python train.py --n_layer=11 --d_model=256 --n_head=8 --n_kv_head=1 --head_dim=32 --d_mlp=704 --vocab_size=4096 --activation="swiglu" --norm="rmsnorm" --norm_place="pre" --norm_eps=1e-06 --positions="rope" --rope_base=10000.0 --rope_fraction=1.0 --qk_norm=false --attn_scale=0.177 --bias="none" --tie_embeddings=false --parallel_block=false --init="normal" --init_std_qkv=0.0251 --init_std_o=0.00536 --init_std_up=0.0251 --init_std_down=0.00323 --optimizer="adamw" --lr=0.00127 --beta1=0.95 --beta2=0.99 --weight_decay=0.06 --lr_head=0.00613 --grad_clip=2.0 --warmup_steps=368 --schedule="wsd" --decay_fraction=0.876 --decay_shape="linear" --final_lr_fraction=0.0 --batch_tokens=32768 --seq_len=1024 --doc_mask=false --train_tokens=434900000 --steps=13273 --dataset="wikipedia_en"
Each number is 500 + 40 x the weight over its row's rms, rounded and kept within 0 to 999. Layers, rows and columns count from 0. Numbers have three digits each. The size before them is the row's rms in percent of the matrix's.

# layer 4 MLP down (transposed), 704x256, rms 0.0587, rows 480-516, columns 128-255
091:500541534518510485539479555440484544461506554517434486479471512533514484526459541581558538476505523503539485449533473454473462499535439573507462497500465526488522555569483485535453536504404492569484465530550473516509493470511544443413518581467507489522512467543449593549453445505527533531502468571509506520465546411557486594533426448536533546523500482499439509460575480484464474514460
095:531456447517524533537505506554517504537470522483474460489507502528493510509484559508473471477478477492489537418457464546569487500462489476490513449532486527505514559425513486504575485472510495549492519436403537543507529459450554478535427425539491515497435502427492475500445492490564506610487571483497467522465453530489476546441480478516549549494412468566500597546493514503517513513508
112:537496523560495513537458569526515492506542508530516506524522484546500485508548483544522577480528561432609458463564456493492546522469460454443488504526471552506552492499483574491457419534433407518499466492547541528521468517444547494510495567497452518497459450456452517489458529565496459514525499513502527495473535520479455490491504458528503487461480504474472496460518463488541528541471
096:466512511474534600472495466488486500500394488435512423503482508525488568417457465496550513509477479499504402497484505487480532478520458544462531477442447462493539529496529504536540526533543458521519515433483499527557412502494481494492514532494504489459465481537431506451537504622494452604525488506477477518538494510491516552484499553474512537501516507495513465475513487425517514440451
088:496411484531461494538552532526518515489601508525442433542569471494501367574518528495470455454504556483441484505515477441512500540467497497602446499445523490479494407492478489554523475484436441460489502481451524427503521494487566468485515457518481486474498541574518623494479519539523513466525515526547542501480589474481522460480513465493540496515491492470526526533511421486473482460553
100:511538512559498536571547498476506560518586501468451506485521491502499478515550491501477575507501493528486460566453524496544479576454468484465493405464488540529535551513496424463414481476535516451484484569418555546548487516442457531476536540489460449518441461543525515521479436506550489528557531579570493428453492455550474399534485518479472434465555467487413466524435472453476479512485
093:451519501502447538466455502377466485467460525465496526472512497442513531468507490383493541484528515522529476575498482418557430473507491460483478554535543452459483499521481520549462454510470492517494455492549460473470520438547526528423543462466509555486526457542478523479543504530568501438526508508493519512524524523488514515509541526453509540482442527535507440537521417503574464452395
102:532539514485452477502468559544482488508554495444507414521509550531493622464453465440478451531554533555494497497488566531497470429452509494486535481502473562500467505557407475466555534480509556532456526538518503494526545467526497497588528512528494475572535489461564582512499499460471454584387478503534489486492477489452493490486502480427419500498621495441498477511536547482467511453477
095:481521473435418500469516505511529504406496490507532546458506522492548500437415569501555574554520514489477471502460425479528531545473531504574489428487505590498525484497482484571536492502468510514450520538410507498477527517568556465442444491468553531407508472515516528518529499475506486639501532539540482496536418511477453453495457498439463542468493494567500499558468442495492467426464
101:425517454457502547441528564502564430532564533534531499473484493462543531451631446521510434537476423520508509492586547435410484536541538518490484481502512505500557509477436446499508435441491446461453520494567516499554553543493533456480551515467453478458475570494430512524466461479579445513517459525512567470482534484532465506475479559534475558512511432547455472482544468460483482440513
108:490526487447483546492474554502507529529506446528477537518451541573515467444490551538515477444507549543481568449485526517517537545488467578499481498491511566471512516455495472553465510476479489464457488528497417555476470556475482460464528467427574485465491510451523515544532476477561574486497527485533524472555514552473539491521520559422479573495461486462448452479466471488518577454481
091:470501479486505550462495512543501540512507496535460448443464482505465521455499484532473436506450508602576492585444497536461498469497522521497493469573603537451466558463469565466541526504421548531529492473464553463426448518483561570554475506505498490515592562558464402545492504493477524591508505497397529520516528453522536524511487455503481430472471477441477471482467439508476585556582
106:463496473464455492517477564454472461494501440534447495483512541462474431530484534514427459563463499495506500442519587451494479534536515507497501554506469480548460436564500460519437482489478520578507438531528493407529422472486507428514563443488539505512591461467504517495498529463501501553493467497522468518526583496464483465473534432547559552488467550462438421513490551533387500546596
108:444560511563539568494484507477584489536543532598488542519494482433510469515584555533533501561482591533473529536477511547500489420512472489428530472434591619454548465526466515510507505440448466539548516464468529472469476484485453535544465484485492483442495419499524498530510504511512540506490541471444567416501482479551464530483540504481497442533431499448455522490498427506499552503521
112:544538562473492524496545495506506499502488512506558526470473526500449522494438463587520543531541541510512494501536567444529439519486528431489501551515566470422511497541403551520417465505494421474446510552545536492467493548507479518468463529532515501557484446549536503500500523516553534505520532463548478498496502495551428504542487545490480552532445493490479448557537571495514452532450
094:387535377539545492516495487458497465417509551461472492475489523493551524536460531492470507517483552448467528540455519511479395509469534523546494453511478464499466444501518522481476609516564476572467476542490545458527522500389467539528464494522567457499429480515502486480576445480525440479526512474507443543481471441491473432512539390524492499492459504498504450458519552480552496580539
098:485599502399482479418491559523471492446480504475474538514483503483442518518515448505530427548549507493528532513507534511526487500501492405433451520542563446500505481520505589558497531504560507543450498544511506475432491490487541559472519543503525492518528497500545553471555488519453534513523544421478520451480542578516456469513524600523517559544503468495494457467512570531482465500441
086:517501475534473513468503535489421561441473537497449500514543489553453513565508518600543498413532502502487512484551520454446436448515505565481427510515490484537468497511496483534465512506560462527469490556449470517492509534522513516471435539486449508453451462467505509476475551519517494400489427497478450490523505491439555507471537495561533462533481506504476376467485458427479469437412
104:526493485544520461404469511541425474426535568508516483535498521510550479457536528485509538538455528481495488488531424469414433552437488485479493497565485508493490502510524555488534507463493485458597485500463458582562484446533499507484486570506580556500533480508534548507504482474490517389556553520518464474552505533481474463541458458488480544529474512448548510449523496548524472536500
100:552524517537552559536466537555506543444463529529503517439491505481534508517378550464462538499450493446578552517463499459541587525439565548491563419440506516514527491566475469527518572484469497469525545496553579541435448509497509511533482573511460464513500516476543457480495468484520525522564516492566521518531504482498526490646507497467466415472554499484405508509496564550517460500542
089:480590442523479448470513543545504496529523504478550490455454485459502540499473530535508550507559479543495505507500454521505460491496456494530511483505438538522500393492435511412500478527504442542517573494523584539554534452486437399468552413521516488468466411449466520510471510535563472302486584514494538521514449564474526529462500515443522459462515480506530517592416468468527469542522
101:485480542468519526494515427504519493524545499484560509514474471536523517507538423585454473469469516437537520468484462552401522480488466518562504466457495461492588510494551474525471563505504459512548520487480521505528537514468421519545462447463570473533470554480494466433494519590523525527510472463489464515493467545501448511514466487428421446516538495546518535532551469417553460575559
102:548500527539526483511488519544546483498438493497487523506491512467512500540529497566436504512523472460496485538457499574517468395569471508487478427482516495465448525548492444483526490449505516471592465597580437477515462495514459494502509516455493472563565528472543466428489487446533499384465494483474499508511477444500457478488495525529518450465478509521496508445508584499519523493509
105:576462570517582515471520446470489495493537445541543435465483540473508541545467551474496481478464513432446509508491476515516540537515484419534515495498485569506565521446507476619532534474455447504440420465492516509504485486477495455465577414522497477470571492495476481516520523443454431486447565448489533474522416504449510552497465482540517508507503608548489498526516593386543532494507
090:533414469542519526515484493521436553519422485510551520516428510545577540474456487460481532477452523575551515495509574448457570536468502534507523458557500458495453556535555566412508482534508579528517521439492547488460509480523527556505426511554506439516501503497505500577505484504464472478490520556476551445528469526572527496487509533546472457499450537459520490494452559473485480411562
105:478487497550504434529482468573502571553447539482546524470467512600480487518452506561472411503504559531568482449552425548540475437510450474535514483569459529529526546492497486556534465503448528473583424561545522455514504440442448509547516537496460463466503545422486504551505523484504483470497474474511498517439403482448465487504488465550459443502482547485507525443575547594577523511460
103:498519530472465523489429560472561508563512552572552479497478502495533549459546590421464477513526462556482494558478517451535442542491489466543460481482493482508440484437500570515497500470631496552496564486491456482560530464538419544409497556476464526576494444528430522490543400409551487458492491506438545541491518514503541480532493519508479550508454562485491509521487551517521543500474
093:569517520612511455487453530531515539484489409543522505424432500502459502549470530502510534449488494477555472446491413548478468547535516515525549540476542510509509500338474484438499436468562452522504520537514465566498442527476507445504446469502496494454445509526471481528441515493480456455563446500519504428482517510473527541530513485505489500459530505582516519499525474508468549462468
094:552511463558414474530518545532490493472477462485519497494512553533512520539417472470518490491489449567483486501483537478526514538513502532472481477545493418508521454552491545493521471469559530502478512451476518493505504484471490499497504503536568556506506445453415475511450449452459537513461422486487455537487466461496453504556407544494430493515524481576463502478449514549457490567581
094:513403515431484477521459537494552476502489558526471431579460480491501511465475438552519445451497488488445511437516447519534482547517457507483539409492515466580474494495455526417431533502470492514477527534503453460428478521543560514470428518451499486518500518534551516533510499528425539354603503560539499473514570540478528512525525548434468497570496509558522498557486455513513461492551
094:515551493567486500520483471503576482506472489499545495529468564444392434536535512533467482474545537528490445501477476452478446459449511469495477439431482500469529479525514417513455495517526510455461505461539555478525514478510418504492506522476453574479456457561551560526485440506554494481520467527525610480535489513542486540543558469503511497463516531507457489506489495505516479518447
092:528493509462531498453460534546536561509474453479492494483482497597503473542515572477501497534493573477439541454527418501516395534556493519475497453532460461508483527420556449555540522519496449522432539571472547572457449476561525429485451499491508490449424509451486566530527529556514512345534555564479517496502504439537503507517437460475496512431530492511465486484510500565515509446530
105:447558498421434511436538508532499494467474574530479529439586560542558521538502542480480518533504431486460463500410505564454513545493442522530449402531504493547508501538500512537488519483483512514594482483529467459472554490439473539518507549487491522500520488462570493482498458482495432553540556481458457477511510480495442561477439511535520497419480540440515475488500436481499474547464
103:512571512517510482521456442466583467576523550476561498547518485542461503497513466529472535504486423536494545495516436506495490567493454441428550513577575512479486432440433462507544484571537458542473441514482476475531498526514457542525450432531561553489516492550482500509516488505463468480554534456407472503486472507468419523526508530567492506532524530434632500512498557500542491537475
092:468509486460537550515563531525567537528506494571613526463487462494454512538487512464491469519387441504493516523389512524501490464472559559537476524507519482552468500486516476537464471478549536494532523492525471434474442461467474526503537482521439446501423508511538497472471448484563527622394489531457440544562478514499507586529402473509531514460541449540489465453454489560502511432502
105:454431548489548499531475609551515513490539494487447503573576508480520488524531473481520535508442585439460549421537492519512431537427476505533524480440519569539462526553560493511497481445522481467548427556530542526514474471511564471510599454464441466464509454556499484475530483485509503444509481520524494562459499415572495469526499508491494496527505491479508527534598508518494464470490
102:433549471523475520570474486459477547456501427593513512517421500531579464471445488432505499549496493499546480461495519495519552512512491478540496454537515446547395470509521473432451504497561476500548555485489533520474502438482452505496615496471510476496501441483529501526568505500535441440474585497511468450440521522423474448474427476536406452524530488438489503507505499549462494463490
# layer 4 MLP gate, 704x256, rms 0.0637, rows 481-516, columns 128-255
093:485495454446553525471515497615499450490456554465445500448493519526484525527489524481432512476530461534547596494485519512503456491517415443495521538517520502475448567512528505479497494504434471496535542446599485616483494489556498472510431492541519526471452523556522527428482490503494441497450454561593488531489506513458539503507511462493519538514518482519507495554534495508449572490483
113:436515478455545512502529485498417497455539528504439518484520476495515530507453553449451414510499476554457495491442523560517513500471587506520547504534508508531497436532501491490555505428558539445465500492467482521475445520546523496492477558538534510507527537482538436438523505426482524527463479546481549518493443486517517514540479498449577552448507509572443489552490503511449483425523
095:473521536517482485534502489483556491449517504544478522534473497534462531496561512413556492478466569439510484560424444476552525463538538528598449581502494453532502411577469565533474480436523554489584437484486508492440497478448506526443518536480566563404441511438546537488494523419546476504472542526568483521505497496513509433534447463471501525503540426525485516574531479477406420515538
088:505558495519466565535485456452580512547447467447452533473460441466446522488485411452544516475478506535496498463540564485519470463451508505480483411464502481574512519535424518538469472490470582478531502480477436478566482489492538478518473584499471556486463490499497503501442501534521443479476476508428473482544573501549493495519510460552462554518554551439473549457487438525452457522497
093:438533497467549494497420482569453519465463527482521575452507467483494514548519493591463458506515511484548494521598500553489519527465477480541519561547547478474507510507487551518437494460480458488525534490461453513464588550518599546546458447479502540485556507490532508532585489461429509524445523435464499549553464548524481478535451488501550550570465490539601481547536494514486564422487
097:450525555514483504519503523476527540477552438513448534459511457547468493535517477511447464522473467462529497490463478467499400488425528562522571512489448487520508513527473520489422439558510520434525501486474489508504624494609542456489561520481509481539501464491481511580467544470562467477459482564557561418457493535530530478557484514494539498480509477465535465501419349521453459439538
105:484482489478492505498493496469506480498458517525503483539383470444457518519535526474504486435504546472452450539523489489500476559521488491506479475569621460438540565525488464492428497500555488447547498503456536464541475500429426553540519521508426551467420527519437526565496469542529548496578436455535558490501520484476512475440514486462523451520472482492475444554441473462508502501525
093:509481504545541543473492488514527508569461450439498506532545467527501511496531505445525532492434563483437531492434486524527529545544525532507531494529554472490484490539513537525529487539525552476431396490466482549471514390493466507495523555444462477477588478498511580465452550502521553487436559430492431556522526565497508529518482484528477485512517469503512508445577462483517522460522
097:583502542450448482501511500537532475520531465454503477511548524447515519541550506510428486471494501566531531443453471547514530554547528467527480494558464472493467417529517467494491520572530500418493522424486507540511475471455521482431527495518441439492539465520508441507505517475527531490462584493506516426398462464505450596479543542566483591560504494536468507578566490487542505456449
109:544574470563532495504526473444536448558500545449558500493509435500524547552494463555498542494462426529423496483463526492482500495540530474509496552489470513537472535516389586533477456562476539538555461525472525438475478472525544496495468498483428507444471552490487519453415530487506520477517471425494487536527567474433463461486448484589466485563548587530454507516491537488498498496455
089:521507508588524401596451484512488448535460524499541499544531464396522538527528492519512495436476530492544450543487510477469497429519421499475519446474487489459544489475536556550510535508507539479496381533546457548573489555503503526516481478395447527544472473454511535472540517545464465490542568457535465525541457481454518494516475486542565502485522427510450478530478469474499525524503
102:489546391447533540482554537490458496449544517515463531531451489453543434477505495479466441527505500527522518481565502490533459514521509512502447524554495429536467408532524494454537465390446538621485440458515455472513454468471470534468493496490520510491570502476507532461480509421488500501503586513519527502454524543496493474435487465470499594486499515517410451562474536545409515584619
101:533483458453466556482480523524492574456499438479478458531590540514453498440461533504464515535508415527562567438481517450464451608426515484552533501543485493538432503515511503479443509454551445505530480405495506488468454492579488495471561551553542524556457554540564523447497475477472482457528551545547501508475495493500507513468462525515440608408501598550431443557506507512494492459530
120:464498516527532498515488483518520493604500491505535471506451414526442476533466469525538470446488575449431533491504435459519491517503530398454554466484505480433571509540459542461478452462515493514459435547502540541577542486539564489449506504555514464592433531509516509447475456548521538426507485494493469451530519562496539523544488485649490508477500473470397450540502516483496441566523
090:520480549450458510462496486600490531604502441547558495571485517463506482490495433489530538521497471581494436518494546501525583509496524528491491574453565538551511525488485530371551556544514522508465467565471478466551471530564506542434481438516473497558503506554522470495479524537584527452451468553510483568474479480468524511534425480500519512501495526457550505516528482540478474533530
098:524570527491432612504513494534507475495521539484526526417508443462486502518536476471470444484441524486468544461495416440525520582498467472459475499544493521498525498540463503548505457497527532530496486490501510466525519473459577437525526557525560491558469453405487532452420498571550506486494489507414455444624573439456475516486534477523479528530442544532491448538491404551415449519440
092:541444505490535526483572498565508438496469538487438516489510525517486541452521483435500451389453559464468495480487534462448377484493497517450481546475501500482513488540413530511409455542464493529441558454514436509567508485511563435470488546538454532568456538502577561494496468551553483491538478527457490531490514492414524478520542516539538483520562544473561486500524480496474438464483
101:531548498511534468474545483533530514442411530526477526449503490464477478567526495447509490564475478472437494469511527494550424507471463522507490488525519481442482445528540524538417501487476578413545445547513511469484569461570495493537538513497531531517525535513513529410474530514475417486472453480557568469497514506545541579512421468450489545503487532534443485537499483494493497395486
096:489483464478501467454487500499424513537472574490463506408540515557518442425478534501514553513559532552532453459478545429542504449471503468477526490439513529545476455450522545476479524448506548488490503500432443547491502544530446508508557583490557489526533433526423520493475529515515399489533526499532477463524515519521499473430465554492535524543493566541517484518516431539533534485506
096:540401543478464447576467506468534529490494508616430453514476488501455466528556494479445463520429562531561551509501525440484505470540458579477427537447548461494468532596479498517549513458508495477430462478497501478495513480505557548517505559522533481591469454542516490483519527491512449456462447584468447563505519482522538447487460441521473484537544538548531448482495475569437541493493
097:523531434582460508547543530492545529489467484453489452515450507531493454485509514546533479478542499442541517440490547537441503530465509523543565547404533503528494469489505538466469455514486476553434482461550512491442472427564474536530470487510483595483486504552487493452520502444531447494502521508471523493487561517614468464474497464542484492500526514449448482561468568526490497482479
102:500486525407506465470519483452499515514483506512528432480495476553447469561430456498475489438459465512524496509545481528528504480487509495479445418462530437415455509489513466443464446506512528500544468570508508498499458528508497502536530475494461549530496509465541532456460455574600520475555466478478508494444456512472469440528516534540485497494474470437386491482490572500463477509556
102:460492482550604495496617511520495492540475440554562517491557504528525549545474547470506512570496455521510510501498486441498550499525469508523477493480540461471522483564483553502471499510444504553475420422398462521471448505525472454429478481480504523483510542560453467506504542532491528507477550472479489469560461515419420525498512532580490524549484555550502518484461462488452436482450
087:463465576524536406509469570486542528534518475500507518458567453507500563591505459465573486509443466456493492429469500494495459472419498542455471465473487485519528527594546522560510456556508569487436492492493488465590566478453499555470536530481531520529495513486503502472406441512510503507522422491548455506433531435462565519568471531495555518516531446442545423505496509458449505516467
100:517550423528563603517567480571485471538547491523450496574495476439508544472490616432514535471521443498491517472468533510417487521485463511529496512535494497521471443585484491500437472566541519496479488450445512509535420560544473506461524505553555484524447513527545562515447481478575544460431500544482496430528492491551460499517415490464482509487461470533492492571421491461439469536555
101:497487496532557491530485489444531453488573566530470483502463534501524549539558503499549471523519560576511573553481521419480479545479492519536518486555477502476533467560501497445506476439535504478513456497592510505499528478426463451382594514476507494571459461483499488425409467516485492461510479553488528493491515512495576432484474545486478521503556524414439419504477525482419446554454
100:474489505522490545506555518504532552471538508551460486462556445465613487534451468465481411536474532499484487413559532421485526420512524532538513523551498545578511570503500535465553484527541548503480514441433490450486489441532530536482537493510500484552502510493475465524470591541490518492496465576474515493514471459525526472508497462484532544461506429434516516443391471481478481485490
087:489523448537470447479572506447528468530615522542469475478490499493483488510555461404471413519468536557510533399473570463523532479508550551519515524503491490512509512496475464536523461510524516474485536582562629438487552441483489536504524501459516540522464524443536441497473517532532548510513485563527492548541433471522455483525541536554494547469471574510507468441468481576387468474484
097:534450517524547512460435465450513505514425526486526484411484505586501437490424445442559526430431593479492539479483575614523537448506475471497535488492521495486567577444496493511512515515544511545487433468482487588503527481496465453514518533520438553515460501541465538439465459525578560473487472437516490549424505510480434495501559452523494610516484481534536524491481491483550482507464
098:517501500522468446571528494486495505500495464476431497385428520524477470522372545469521431440505581530529513439460511493503454451440492506453489522450427531526527463512466510505505513519551455417425492498541537550530465538478496511555481504535457530527407515466487556522469395490571479515471395592471562458448431464418543513507484461541481471458535527465479485549475470518389487513535
094:511501504535463580539487524511467497493488568528529507501522466492491562560479532499519427516597439560522491466502532474487481457455458504477475518525545497507439544548375522526419511511518508471527486469510464462518485477484489501467537605548474533522483495474556495493435507451516470515521542496480591541540451488500408453409477467515513560519544463434430438483418462490420474422531
100:550437441423435455543464520558439536566492496461495499440488491533524533518485472522501526489512538491566557424527478483531418541540386511514497436454481528474456520492499542477554471554446479541519512452474488503464458559496443511473471530552499481543490530528501499531458522490497473490506472522536491521545554480558485516440512495488536509540462557499469501464491507480469522417584
103:573550578497431529462505418467531456470481474549515508515518457526443524545542440432613477486482469504450505505534487441492519511522497547476490486567538454489515512492463516539463452575510425517519462560551432409476542458483497505458473503511502515482542463481430496455509535505496549495530525480390532538476433425449473497522503523516506500564470442483564501473427490504512535528482
089:507514472565480532450538495525451500477491595517546485461546460465535565572471513419509547487552490491456516463499537527485513423458481517538543460479494524517559430580501569449459497542537504460440475481501470574499500448535444454455494504499483490461450500514489492515484562436553493508479525501443415463491524576520484483467455457511509539494553452543519518507474498496489494459490
108:539421522436500494513557552537518502496530479456470492568530516510568467580484496524515479469496521507453500501508446494467502514511462540452540539492512508483518550506535492485389459503527513502527476530552534601517450446525550447440467501564505517526444447441492500459535499459548580487479465497489491525530531425497539597513480532514478463491524506517501553511555561507460455519510
111:414515428546536530570497490513463595430471500508442515455483484531556527468508516516471504512493480507565508462550490474477527532474509472500494486496447459544498455501412465502507475485514523523552502482466521523490462539525487463496596526524551449445483540490547526526531487484492432519475604459517525491485461520514424530493525466568479530444471473508464447588498532491460391564566
# layer 4 MLP up, 704x256, rms 0.0604, rows 481-516, columns 128-255
094:493483608412485440503430492516530469505541474555464402496479489464489539539525505502515476512506472506512529498481470485498410456610500464499527507555521505477504551492520481529452523452460503477514525582545478494491542517485436545455481439558500517535455516551482509506516505483544508480516428540488482503478469583497482407523498569500535395495523473518563553502433468504468564456427
109:497458464462503539516492504445510612512450467460559475540486542480494464475471448500404480497552508573413599434534469509453563532492549452532528483467494389460493535425490461469464534497511538534495498496487459479453492468568494449483516443516506567484512438485513446531545452457537455501530579478457484482523460509513486439529540491509474621522563488472530540476487530450488484531503
093:507485477588520523508574478466477521445504500491463448471501540560468548514508494529469570546510494470532464490481538542481422545433476495497489429502549445589481536478501565457486451468498584497538586446505546537491568512545491511468471545481467512501485530562493513504490504507491525533481455519508463492420536477536571497508461474500560454569578593524450547487476524428478460457514
080:524453498520438545513578464523452462484580452480442439504526504553493490558536574486470491453495475479552462553473421453438527537523512522549579540519503487463480348497525515540589498519503478515487539494521506450482525450459463511517532502419479464555459541495451512519479541538535523505427500531520511533511504511443545463507523541535503448490552520480515456554478514483419512420528
094:522441499476440511519514485410513506513474455481533474558496591525509473514455493467455482515479527504475548577400461561491502469577469527545508491452484512470506494442542480459577477483463446541455573434552549513525520564571509499453453455412589551483506570451484535491554470485460536476446457549473434533484509535482556560460472470517479499448501539558457565447574571474574488538546
093:536501506523463489528511488418553509486561558438460449504508520430446455570522453461515506535502489550467440506540532530502477440564472491514531521556520539503436480567503495547449489504460505430557461536479521477461508445443453452520479517416485512515503517431507577410512553477484528496548538421458522536510540548521407500505501474504467489553485499517538500470440488533558556490404
099:559486499478454502480535512472475515513553506563478476673465538481556484503574461452450478470528545532488487539479486481468502465514444476520450501585508442495550460535470460423465500495543441468508528552438498500537482498513481408447514464488531547500513465426542543513471522504537530502508495547505565497592520465419542484485524512464526467524509531475513439588437550526580443465601
098:473519531478430508520397576502524524473497537469522526537567514519546493529480563445555449517557524550512410455500452500509565504531533545511530431542559493454441579518453498505543550552521518560491495465511478545493500428497487514568484539479588440538515484497476581487529407449472471538490451466516518516535484529570481527571425482455460476520533467489513457537451459512473487467467
099:490442570528492444530519464480498524522562528530605481533547539458480523545521502506496553472545522520560488510439484455527475537498487528499494560521582530562500549503513555489480588599453559555503541506519572564528526442512562489473487514542452532543473474459508509486550496549465521491518519507464476503503514509514609439551483554470524435432527439497585513515539483525497505458465
099:524537517562460503491409489536431523460536460529565491504480511475529533449448487508508417518522439533509544489487508572534490475518478519517496514532488534511479499481584506542519600532461512484477562470506518497461519533522512519551453479581499429421569437388539519501546515496530509502506463484507532533471511475502475407491497437511488563475525498503448465406502459480604589528429
092:536504520471467503544518530515524523553500482498567461465500471437462573449498463522423492496512466471564472539507477413482518422553501422479502438548556509547499486463513547506459599514470458517501475461420525489430465519556520462532483426477475489467550520535490485541513585480467480515502524477497516526474525495461464474514503487518469423467498541469482448463441444505447627516471
105:476521426513478514499546485522469498516455525433498478456434452540445489402440522568549464469513508437521547492456475536512477510522498525489482481474578465440492513514467536484544508527459521514494458500485467585480512523579498498523509583520506493572431504541560533536515413489533583484577545516449495461491479554485428478469492482433470491497453478583522494452437458470565444481477
108:514556512510549458556542530496455547496541518510502508526427499563521535478508511404508447497531478501562544430507420510523612440513558512534600538528406488477481481442496452567500586521455526475476519551506522507446501497518506508454473514537510527546486557499499458462529487488486535498521485548489489559489534553455521441502514462476558564522560487487505509516481508452508517486490
110:537603477473428517508523493502494540470467474519571543495422495515444488509480556562463502543573545482504474511520559468491421476525493453526581531470515504490506551504438557494463509535474491557415506523501542572522477516510584493466454505474563495493565479489532528462493538493507489491543590456549507452492481489520469407484508527529486500517459467478478481518527519490529425526519
091:520485555414595476468508496578469518462501482435424542562483468528452431496456442477533486493544545475457483553575528455476557483464516530469467523490454487495504465481467547567465512492479460474535413462497545530475496555521526414442506542462461482435513494462530534510543525480513474527494501528524497527504439503459435557546441505463497532512426538490462494532486491509522516490520
096:442622523405467556421464561443522482465522515495519574454508497506507494491505483533465465522496465468471561491529512495553457561510488451499502503565529470491515509526518497510445471440490505528451511550502524440502483470493561502461498476521579502487502437468542546469527528520502518502539538439485478488555566451505424473501472516441473467535506505541527458510530513527533523509427
082:476526475556494519411453550497443554549477484502557466499520377494529472551526524556535466561525498463508519541533466527449545508516495521511477473478515507497488529489496508520566564477537533451485435536442563446466489477495525518522451507508545474425487468480412495463495576434539544485395476415562532449514508500522472516520467454516509542408468515533456457485477450488453522516480
097:531573522512472527494518526539485481497524459509523511496473504556456544499517415483473494558507573484451459542525451518545507487476533530495457523538478434425512503505507466494502538493427517538439528502416545471516500472519526483469536444477507559474479532537455470537467554441531514527451466551459573465560534546486442520464514537523519448466457434477453541389537474475534514531519
097:497500506538431516529529545453586510448521524529541500526433413528431502426575469463512461574538513564495557465523451439475513508440546526558501487445522440530484449542461509489509448528505532497486469540444492483478528465537533425551466469517514443448504533513487501463524547488508484506508531513576470454470547517519473469489555554484495554518534467487397487576456486542476441491525
091:541578518452462486469569429464516474543562490418510525462540511482511491550512516459470538503514560513429499535512441492473468458511484463518502449582497503477534417397468479502443511539432478474609578524517461476553561507450511448431519449542519484471486517417455448507494561438499504526499502436505528441533461541478431519513487559494569516534446443477475436507428500448519526508485
101:449441514477488536510499527524474486525518517508461448545434553485477439578493458488528502522602549507478541535481468372569520555489512482495492523502525496478562433505427503524548511514494545470450452502468487403444495479472603464449492503466488564413528565513518525515483558484492470514471418528480486444448505482465505477512531518570514508486480464443465413481488497486449505490498
109:440471495494479492524476443499568464504513425542516493519462476501573529489494461508545559474506538507394486549526467524545569480550532432547571525512551477511549505541504446469463476517427509466435501430509534548526516462484524479441469483554514488586530421473508493512484451525510534495433513432428462520566502451470488436461416530451469441484552517466475463500528522575499501493504
105:578495558585559469412444479473420463493571489511509506492515467534491506530525540513522470539486523486481566551485526504522457539524468471474470496564428503508506514552454522540491529415583561469511502488555498565535540515536449539567465516535460487489509466415512495463523456457517487479426422475465512504439452434488484548482464444459505446479538390525543459458564485469479507449502
091:508435503529551555515491511471519508520465439465553498499453511532523577508515502438478497433530512591485558482547463498481537517500507531499495477509471418517471594501529582441459453542486505517471442508455427511499459505524481482493474482532473456520485497550553507557504494493536480523511475457548532474507501416573548581521532468540528415565391518485455409488490508397500503541550
103:607473483554476481582528506500484462513520501568468444530499549432529478489560514558483509506489516484466472522527488502472556526515577541504481522436436502369479572470540453507499416509465479559523527476492460468526525525535487536480505421528528517486556410536571519527500537529540471540464483503587572505483526436464415500483519556501542512561532429487454517554477555514508442478557
102:510496521515492430472422601490501482564482517425482518455529460515500453463528434488505455439465616431391482568497530561556514549541502473427546509551499505469528489470488534559532508442479541494511478522515480434485491420459498498502462468464443479468535473455462549548476494529512494511454451472489530536506525508426480491560486498476463425480503462528519540548484515431563549520484
090:543521474507495473495487476446474452535493595506497576508460526548457471525538515558509491495529484496468528518509514460552566488527487463493493488551447526467485483520508525489486482556467489525494457539412597468540520510515493523474486479596546532500429519510488490579484464496565603484461513570427538481511512505510531552527477562516550560438505470477413499516531520478437456499573
089:493564469397516524453529441464462514507526504536472470406521502516487557468498527520475529542496500471484506513560435442464533442544488543444516470466503490509494565488502495446479490509478497595502509544467479520502491498496488495517465521446522477560495486604515516569496443427558513495467489542517478503506509497509448451516559557552546509596451512467474472388547489478470516442497
104:560553465525468459487452557490491475507507508516511490514483524442416488479500507569465482504461476454440544445461542515520529573557459535587390512538546431525517470495523538512447503485546469464505496446431497447483465494520578555510471455475519461575477446493502493499504524542488475477569518471498459478526512536568485492485442518476499511538412523465495436537490463547570497528572
091:599536512504532512463509477528464498556458574527541506548572455505509475497561487460519481503525512512518497551495565467503521443524514438461517509507538485421514573531460500512457497459433595441464489476505592512519517414532495442435538554464483487519453571442449402440489477490450531507520562501555509494511520515533414440513546534536565568567471465509444575502528549518527459482488
090:504528452456545510475496525504563516521501482543507463507511482543508442510492452485474543494438537406431553437539471471478458569469510507501508413469481510538545559507522500523577489436488547524475489508541519516524505422513531469475441525480535492452478418510405547484488543537510481470476492528562444480443542528535519497516503509542482447421449495533512493456540526507567520502544
107:427464485497489452431563550528444565507544543535439595558511512452512562528512493444505513495488521563527552440489447523434510459500508546450488460490522512527526521462534507457533448514540565512463499504592515478478511483452494497502528507498472476489430519450516505438546533476515515471541537527500434519506514492537461420503569573531421444518484552513485475516439472516472461469530
102:477505490599466491444480472504498537515453484551483472431476507499460509488466468527518553442483482429525432487494501486442473495563536497607428501441574440526465507465453515532590458569450487539482512508452435525481532552505460443547512524493542465569560524508452454475509493501504537436541534435601486513449507503493503555420480467517509528517505553542488515595488506548476465504492
094:504522514473531443426479537434529502462507515600517445529443528551481468490429535416548469525458556494546503580472450530551458407526515563430535459582555515474518496469505482488557532486497523609517442580487479496453513359509447486467486506513476466502492460487504484485541422516559473501425452487491519551514402450503521530508615552491490532506536454560440494471443505502430468441482
104:488592482489460504466591444435444498473519546490546460498502508451495526538440466477499499409459425489466457525535484538469491469572531517457445550448556512476506481507463483416471493527488478501531463453489422466511520513470484595484465530476456507482540497512516501534520551510525543509502503458494438447495419528446426515485471540496513522515444520485517470435505480435492535489550
107:549530489478530527438494585516499523508509443520540450532494447521452521481501479532524580527548429466502504487456582485504495493491434494418494555497575554531438544529554477503511565516546583503481428547491559435478538517510478514449429500547483484540471491565492509490448525525522514507532501485532520513536510513545600476495493479430500549497527501470486528509474457553536568586459